config = dict(
    num_key_value_heads=4,
    max_steps=6418,
    dataset='wikipedia_en',
)
Each number is 128 + 24 x the weight over its row's rms, rounded and kept within 0 to 255. Layers, rows and columns count from 0. Numbers have three digits each. The size before them is the row's rms in percent of the matrix's.

# down: layer 8 MLP down (transposed), 1024x256, rms 0.0426, rows 39-69, columns 128-191
# gate: layer 8 MLP gate, 1024x256, rms 0.0426, rows 40-70, columns 128-191
# up: layer 8 MLP up, 1024x256, rms 0.0426, rows 40-70, columns 128-191
down39 097:088152142139165149135113155129134183153121128139108092106119136140092148089142123095155132128170093106146106151097129153085118136170148123127077131084108150118096125120103094133154108129120136
gate40 102:112135141147148142170150152111075135114128116146149113140170164122121157087103114115156127134146138087167117145127119093138094118109143170122126125134097157130103142137107159133170127134153113
up40 104:142117144108116059145152144139131138126138143132128094112126104096134118142134161115131133072132159141102159155116130148087117115146123146137105149111116094136105117131127149134154142169134038
down40 104:095098141094111100096104153111125103138120139151122129153109132104103169155130112159165164079095126144138116127117123142111097145123110093164128117107093153124128114098108124147142133125174101
gate41 105:170113127129080166147119102113169133168105110120095127089148123140115134074123167116111130119135179127123166131137111129162143124149113156111060137103164122108121149129135121136126110147122175
up41 104:139140134105105104117156094100176060146142119131078142145124161133074138110106130126134122114127127131100093156113105156136123157163136140133104121147124122133187152112202169119187102139117125
down41 105:154118139095108113122119123112120118186133108165147134128120135133104120142099183111095124120165158121140108141099177142175139151120154099089129182132160118165132114120181155097114088145150125
gate42 107:103145082108104147141128114167144117167142142099101126119113144143098146112145107099174087116089130137158112148113106106138121091085112167158137172137087117058123150156159125138126143098139157
up42 115:128157115089127108105100112150163089122124077113135135164112096173105097120098117175163095119152157132116090158191148121125118076095128134145110100138165149133112095124144098120135177090146139
down42 107:139129137122129136113146147117126119148129151119148159133083106133124164106146118132153153084154122124145124136100171157108126109117124087155157108151123135088078133155148131124104131099123108
gate43 107:119126120088126157060124122153142126095134124099148153107182094138135118127129129165157151139104132132110133107163131108193146105094123102123125152138161113142138047145169113135150138103154135
up43 103:127122097136130081163123127108114162157123068107113134115146126113099166149136120120086152142158126132159119150084094118072135098096100099132166116161127113111132118123114080133083080127079156
down43 108:122122121163139117194126142143128123176170097183124165138144143120120177137168127120145109132143125134139138134137107166073130139183124142151119110097120155136149105119076118152107119122120149
gate44 095:083133107084126117160151114158080105137134143084125140123169133138119112145122086129141127128113140116110095168128130132131127125138123120074169142115102146139143086127136123089177177166149137
up44 103:067163147140138123145088150155112109127142149085116105128135153139129115096109134154110165151138101151131132170097112138137169133122124134116122140093159107090098100183110126139101132097160132
down44 100:120156131142110161166105116154081154125123129161167121138179152175142106118105144140152162116143124140133158072152122120112112084150139110101122109086116148133136111164131110142157149139135132
gate45 096:122136134120127111158131110097130145122128096152132138141116162132157150149119123131182120155124140108112115113131124190146141119107119128107104128082148126113101087128162147147135138103154105
up45 095:087131129112165132106119136136122124142122161149103118111145113127137166136155150154132121144070115184146148184089124111121152115085148124113123152098089134127126167106111124127148159144074146
down45 096:175126111122108136143165178129162108122126117114135119145126149156130109083098121143149160095129118108122115086125070148126086084129149122106138098139129118112113143121061121145097107104155110
gate46 100:128097130082107179174117125134166133138152065117110041133139134144077129120118155122123131113093144127155090152112157158119100211105173096126121105083113166120122151148122141180117127133151139
up46 099:088125150128139119110165107117090127141173147125162146145120160127160105126135088189123149120128140155097110107168121125111151098155106125116098098125131111124088118098125146146167161131099157
down46 102:117134129175091123106188138093142125111138089125096123141118123112118151055127168084143155127095129102144160154068148119131112121148136099097143165125097154115122130125138105163119147150141178
gate47 098:131150172118136123124115071160150125126122138140110118123131133096104148095128144121091149141152107145144145168113147093124108147148140113165147156136096148130110126097129099091133137137140142
up47 099:163119117147133156104132117157149117154104107100090135112102120139092122154148136115112126096119172138141131134142161095126116126131115118111130097080113147154174135097148132127127142172118110
down47 098:084116090164133135107120154103108118129130113119160140121124161178128122131147137170124121053122167125111140082138115126130133125145139084134170160093152158148132126104160125125103127107119124
gate48 107:147132114097188157151091116133102160145151148118123130145141118128130073102125161133106132103120116089141130159120112106129092174119152113141157108117142164083128124107132177084111141161106110
up48 104:135114061104094118098151143078090181106105140160114144126104127100117124092127083140164159104140085102152151123165150150171104118143142150129076162094098124130132124109096131103148136120145146
down48 107:113167089102127123151153144151101176125138106146104129111110126118120124144106102142150123151162093132150122108119096114160104093099164126140146122136154134139167153142094138144150136107151145
gate49 093:099158148078097108162136122145141129139064132125124135094073120142100137102111112104140112084137150122133130103109105127145131082134144125111100122127125114106150122121151139116127118114104136
up49 092:086128141102132135129118099123111118158129115159128141123115137134162116155128148121093114119121124175130153124178160154113128109099092142144101144102103121122120125159138109133161156105114131
down49 096:123122144137164128081129162162169135087124115155122139150116145110150140158118154156118099116110093170132141093142165122134111126094121125115104114127121135143176143129124116156118140152119109
gate50 093:104110120131107164120105149077153157143095125153146124168132135107129128123118130117156127107100117127152122097086111146100118167116118119123101084167109115124108143124131113120077076070143092
up50 091:109146174103128108098090139156101153153115138170132114176123144141110124123160160145136156140139118125114118086101101141072108091126171137121085139135142127131132112136126113124160132114092072
down50 096:111118158090170132154144119123175122101141135162141115144123155083076124125135115162150129149158154104120120100141112113107097116112094138160162092086131122127108125092149118143123148121082116
gate51 106:139144129118148160174121114120104116154097097124106108165104082113163186110100195106161137115128171137083160128118142179153157116132152163125086137108123077091103127113142153125132126136138143
up51 101:100103141130101142138142078134148100126135101121134109140152127144174149113128130097143111161119155146127148132151156128111143107109073119161167140120124121130153186137145122108099112119158144
down51 106:081120142099116149140111142141134116106147130132133162119170117121082088164164084137115095162112085146135110121088117116095103115137090091108157110151126126149140124136157127171145107105134132
gate52 103:138122135131111121087136091145114100161135115138113110113114168139152156160094095111120101133108119130130171121139104094076132128150119114148107140138136103146108090150163111087178113122135116
up52 101:145156155128132143166082093130110112105102162102088124126116123149110138106132093161117167137131127080172125119151151125072140151142129122112119161144135109143113174126168119122140121126170181
down52 102:123080118100146127128112139123164138127154089145124158111075081106089127114119130126136159147160111108095135133127167114104173141073108120116096104105110147093152137110089149109125097085129091
gate53 103:130138106143144164167136173146102111171106114122134161124125094154089077156139133088134068091120138091159147125084118169135140154142121111163162098096133123113109135126132095160109100151128133
up53 098:125129127105122110151137116110119092154071099129168094149163173098135126093100132156126137157118191125092177147128120145124123094136139110091087104127134129148128163108151091114076135140098112
down53 097:143109154118109112102112115129161093115090119135135137128174094127154131133126147124137118109124108123118135139118118158152170100150174131133110149148124150143103123173145121112117136141088136
gate54 096:121119148136185153139138116105075111113105112096115115122124130115124119090119139137133114135108121105105104118099118133111099132181137126124178133097115116148152138107154134138148114103119090
up54 104:130076095127164145143130174129127126071085104080141078185134151113081122110167142148096130115103105104170101121139136118123091132131113099144109143106158124105154150118122128138179119148117131
down54 098:094127147136093157143122122083100138137106119144090077161105109146129130102126130134103163135118139161146125110161142160133143117117142127166134123164154109167113114113127142125135083152098085
gate55 098:110141092124122123139139110150111112090144123163094122135171135128097147104115121077144171089159130107140171129145139123151166155121137148105079117150135185137126141132121154118085140122105167
up55 096:106135124102131115157104113102113130140146110100139110157111125156137128111130144118153133124114132124148129104203123182160153164171145177120099108127123143136105114113132158120136114119120111
down55 098:138143129109097139108157139114116110142133098134151122093178155119125118169104151119096158093081130106137177128119156101143130151114112124105085111163118135132156133155135128129130141153158148
gate56 098:072131110122132120140092130180139128094162124106110122147153066110142143123116124126114083141091143107086130102139174140157143113107107146137144103125127175084163155097126095134122143154143127
up56 099:127104147188153104133091132132124111128132103154122148104109121086122127113147135119111178095102174139148145111149091128144152062144106116161117147103116124112127124173125126149132088130165150
down56 100:125143128146135126145091120135163122128110116154119126125104126064117070141121144155152107129096141128136098124139108126147092124145124121088157152119142136152132149128141146164162150150141159
gate57 085:124147117092111147153088083121124087079168171103122146172134119165117150163162131154149127129123144174148119156141118121162112154142134106168123169141125133097168165145145132162125125123143144
up57 094:141134166081174180162129161153127104137117132093156103119122148110116167150109125091150124153145100173126104123170177109123122151153128119116169126146125123148133167087132108140102095115089151
down57 092:155143121118170137110098221122131139145084136070138078109121093128128175068099110116108134131124119143109114095120160136112124122134144127117181103133111176157145125096116142106105115093125144
gate58 104:124143114148133101113149103121167151131172141112151127146130119120177155154113125084110128113106124140141120168152105096103139124127119159182121175186129110174171121139139143106104114128110139
up58 112:138105107125109123137158143134172118167129118101152113137110135109155135125101076071117127113137163109149147160107146110140148151131132151135135117150156152187171170100147137158077147150122135
down58 095:144100143111113185069088114086093146116109139126071126112155133106097149093138156134145101122164095127092116105142117148133167144128094113107117157098138135102107113105141128083140131118177125
gate59 100:161162144108099127121122119168138149148111117131171113136123123117122101095149102081135164155158100112152077156121138102089105131151148164138165091109109108119111140120164145098152112136165125
up59 096:099149105153106071126137131115140142106132146153148154130185121164100143116121150082119166151101103086134104132136122119133085107110177117105153090149080116134141114131134112103152101132107106
down59 095:138070126115145142126126062132112110121114119169128157139152119148174110147137110151110121161189144161142173142087113136107120156124096113073122115171154167135103122133162128100120147121131122
gate60 089:122139149140185167108103134088075123131109125114162139160133127115139119163113117116162131143152126123146130123084141124113125122158128153127124146138152091125110102136149092134128111136130103
up60 093:122119080142115127152138149146146115110124126121150108098108138105120130142143127157089108133107145163117156116169090149110136112127128104091149149157075109114153100105142173149103092105130143
down60 088:152077124119087120079091128140103166115136131127123111096105100093163115115184126125140110159139123120092101121150146115080093099140128123173103115131092099126131172143144133105122130156110115
gate61 105:098107124151126123119137137098150149166139147152150091163135122083152169117173153110170134137088184102093154114121151089142138134111108130138157149188154080131114166134156138158085095106121120
up61 090:190125120155158108107121117132192086112120131142131073143100120160131115137107158070079110137096114166169126153110123139123139142124151134146094158108116122137103130154163150119109109092087173
down61 102:117132136101107145116104128086135154170153175140136103162140124118121096129143135097159147163097170120079148143136134122122145127125109139143122147153170103145119128068144126119121100146131162
gate62 094:117122177133112136109140079154142078150124119136104120113130146169146126182119122137151128125110128082183132116140122126118135132124157119101100132095129113133071165165098108170124062101156132
up62 092:153146133135142158131098151149061147133097134118099120138152140134133121136171097142170137110131093145124110108144132126122105126099148090110152085129144152120172151107179083133112121167122117
down62 097:121157154109135126162137114127136121132130100116126109146143119118123086100115168112113133080154122127112111080121114080113111159088114151183120148135099089179129087131148106160117106130147146
gate63 103:158133061116181176137117093129107092130104166131095176161133124127144077138131157121093144106100122104128138149118152135139114107131143131144149156127127144097156143143130140095130150124089155
up63 097:153100073139153115133122133133107138113120151158128122129142172180182115119099101101093129102137127118105148096111120126144107123137125157065119140126159159100084130154141128150141185125116136
down63 095:104145114116160127107148137145113136124153097126134127104085098137097157108152100143160152140096100135119146155124119161127147125133142130181136119110112065112146107120123114144105119126086148
gate64 102:123166169113157138104155119140118128127121140143181140153083140134132103113129153124157138128141122121123140140119119110134123131111122128179131107135120120128147094132157130119183095155115156
up64 102:120117128133140171154151130152078126146162112130124137102135131155102115146161111138114146113104092166149142146113105151145131148145118132122175177167123153099086124145119111104189118117149100
down64 097:136135111120139127133145106112136076102100117131142146104136113143133153131130186145127145151140144191121112119198152138126157132164136128145139123106150152133167127145145106104171080122141116
gate65 101:153120123122134148135121099139163145123137109119147142160098148167137103133144135140162087114157163152118174157109120095135101129125138104161136107117070134168104123082112160143153123111136104
up65 102:139149109107096125087150164161153085135098127117145147068135120114124128157131177148158125131112127141127147124122144100096105133089139125150109155072117132111108127102127153111142137153154123
down65 101:147143158121127126097135149143124102111066100163143127115093123144096147162092158112161128105139140170146168109120096123172114123117148139138102153130103165116100100150112182100176116127132133
gate66 096:166081104119166137124132139118159115123096151111168164112131145184142126148148097124128112130115075140146149093095120132073122111100108144139130134084169109114089107139134124105128128141119124
up66 092:094106130156160118187134135140117077153120141164111144154124102148137116118124177101106107102119130108100146092125111147105152155124122112098128091091161113095121139078062122165092175088127091
down66 093:079078087106146125158125111162131145098105146164112097099124128153118117140109118157082086148136167134108147140112133107114120127134142137093136149153106167122142141089138092127093153171136126
gate67 098:167135097143142093113179148141121083161121137093136124123132143157141128144098142111155102108193174159146083111125153118158144152112114136109111146127116146123114125124128138112123139148156088
up67 099:113125139111108161118143137130097141111133117159099098144114076111132128092208136127141150156089115142105135159133111150092138093137132163142119124116128126125107131123113096150155131126155146
down67 098:141101151140111147127111138065102089130161120088124134098100164133088148166109128141132143128098127099137175128117107135113071129123142131125138129095154110121099108110112108120133108099092124
gate68 100:112110132082142152122153108130133111126126128151101098092102141143122143186131185126146188145106136146116119153100132109123135115182124124109143122125113098128129119097167147129136088161117134
up68 099:113158116147125143133137118138128081153148113138115164167133114099135146131149149099129134090126150169103132116144133121162149094180104158100096130146102135151146123101151142103108130151140133
down68 101:171123140112134126101125154164089129124113130139168170148114153128151151105114152146147179124126193102161098112115109120152108115094067110102138096147128124130135122122132161145127130102108174
gate69 096:163099147136148098141129144118129104131147127106141130126136090089127167133153141138172122137157129166146141135141175121159146112150087146146140118136159125096142122130135086130149158164129127
up69 100:163133098116151166096172113124140130182147119171109143147105195123101136137090143100130131122125122143122165150101119077102151152156161147114076093099080158144113099120121127104154103110142129
down69 096:143118090156100109134092112143098106071126112100124146147119074141147111145137136119133142129147138137115120118092151132156106119121098148096121158140153109117129115128109127121127173116142159
gate70 098:164116107131114142141142109088122133083110080166134138146152135130133138143084145149116094106116131140167153103108093114123124117181105124122129135132144102131105147079131095077143186140118142
up70 101:120127132147126086134126111134112174083134087192140141131126159118129142169161152125159119139101122132118137144136172126123122123168122142102126125137140120169158134100157142083135186170101117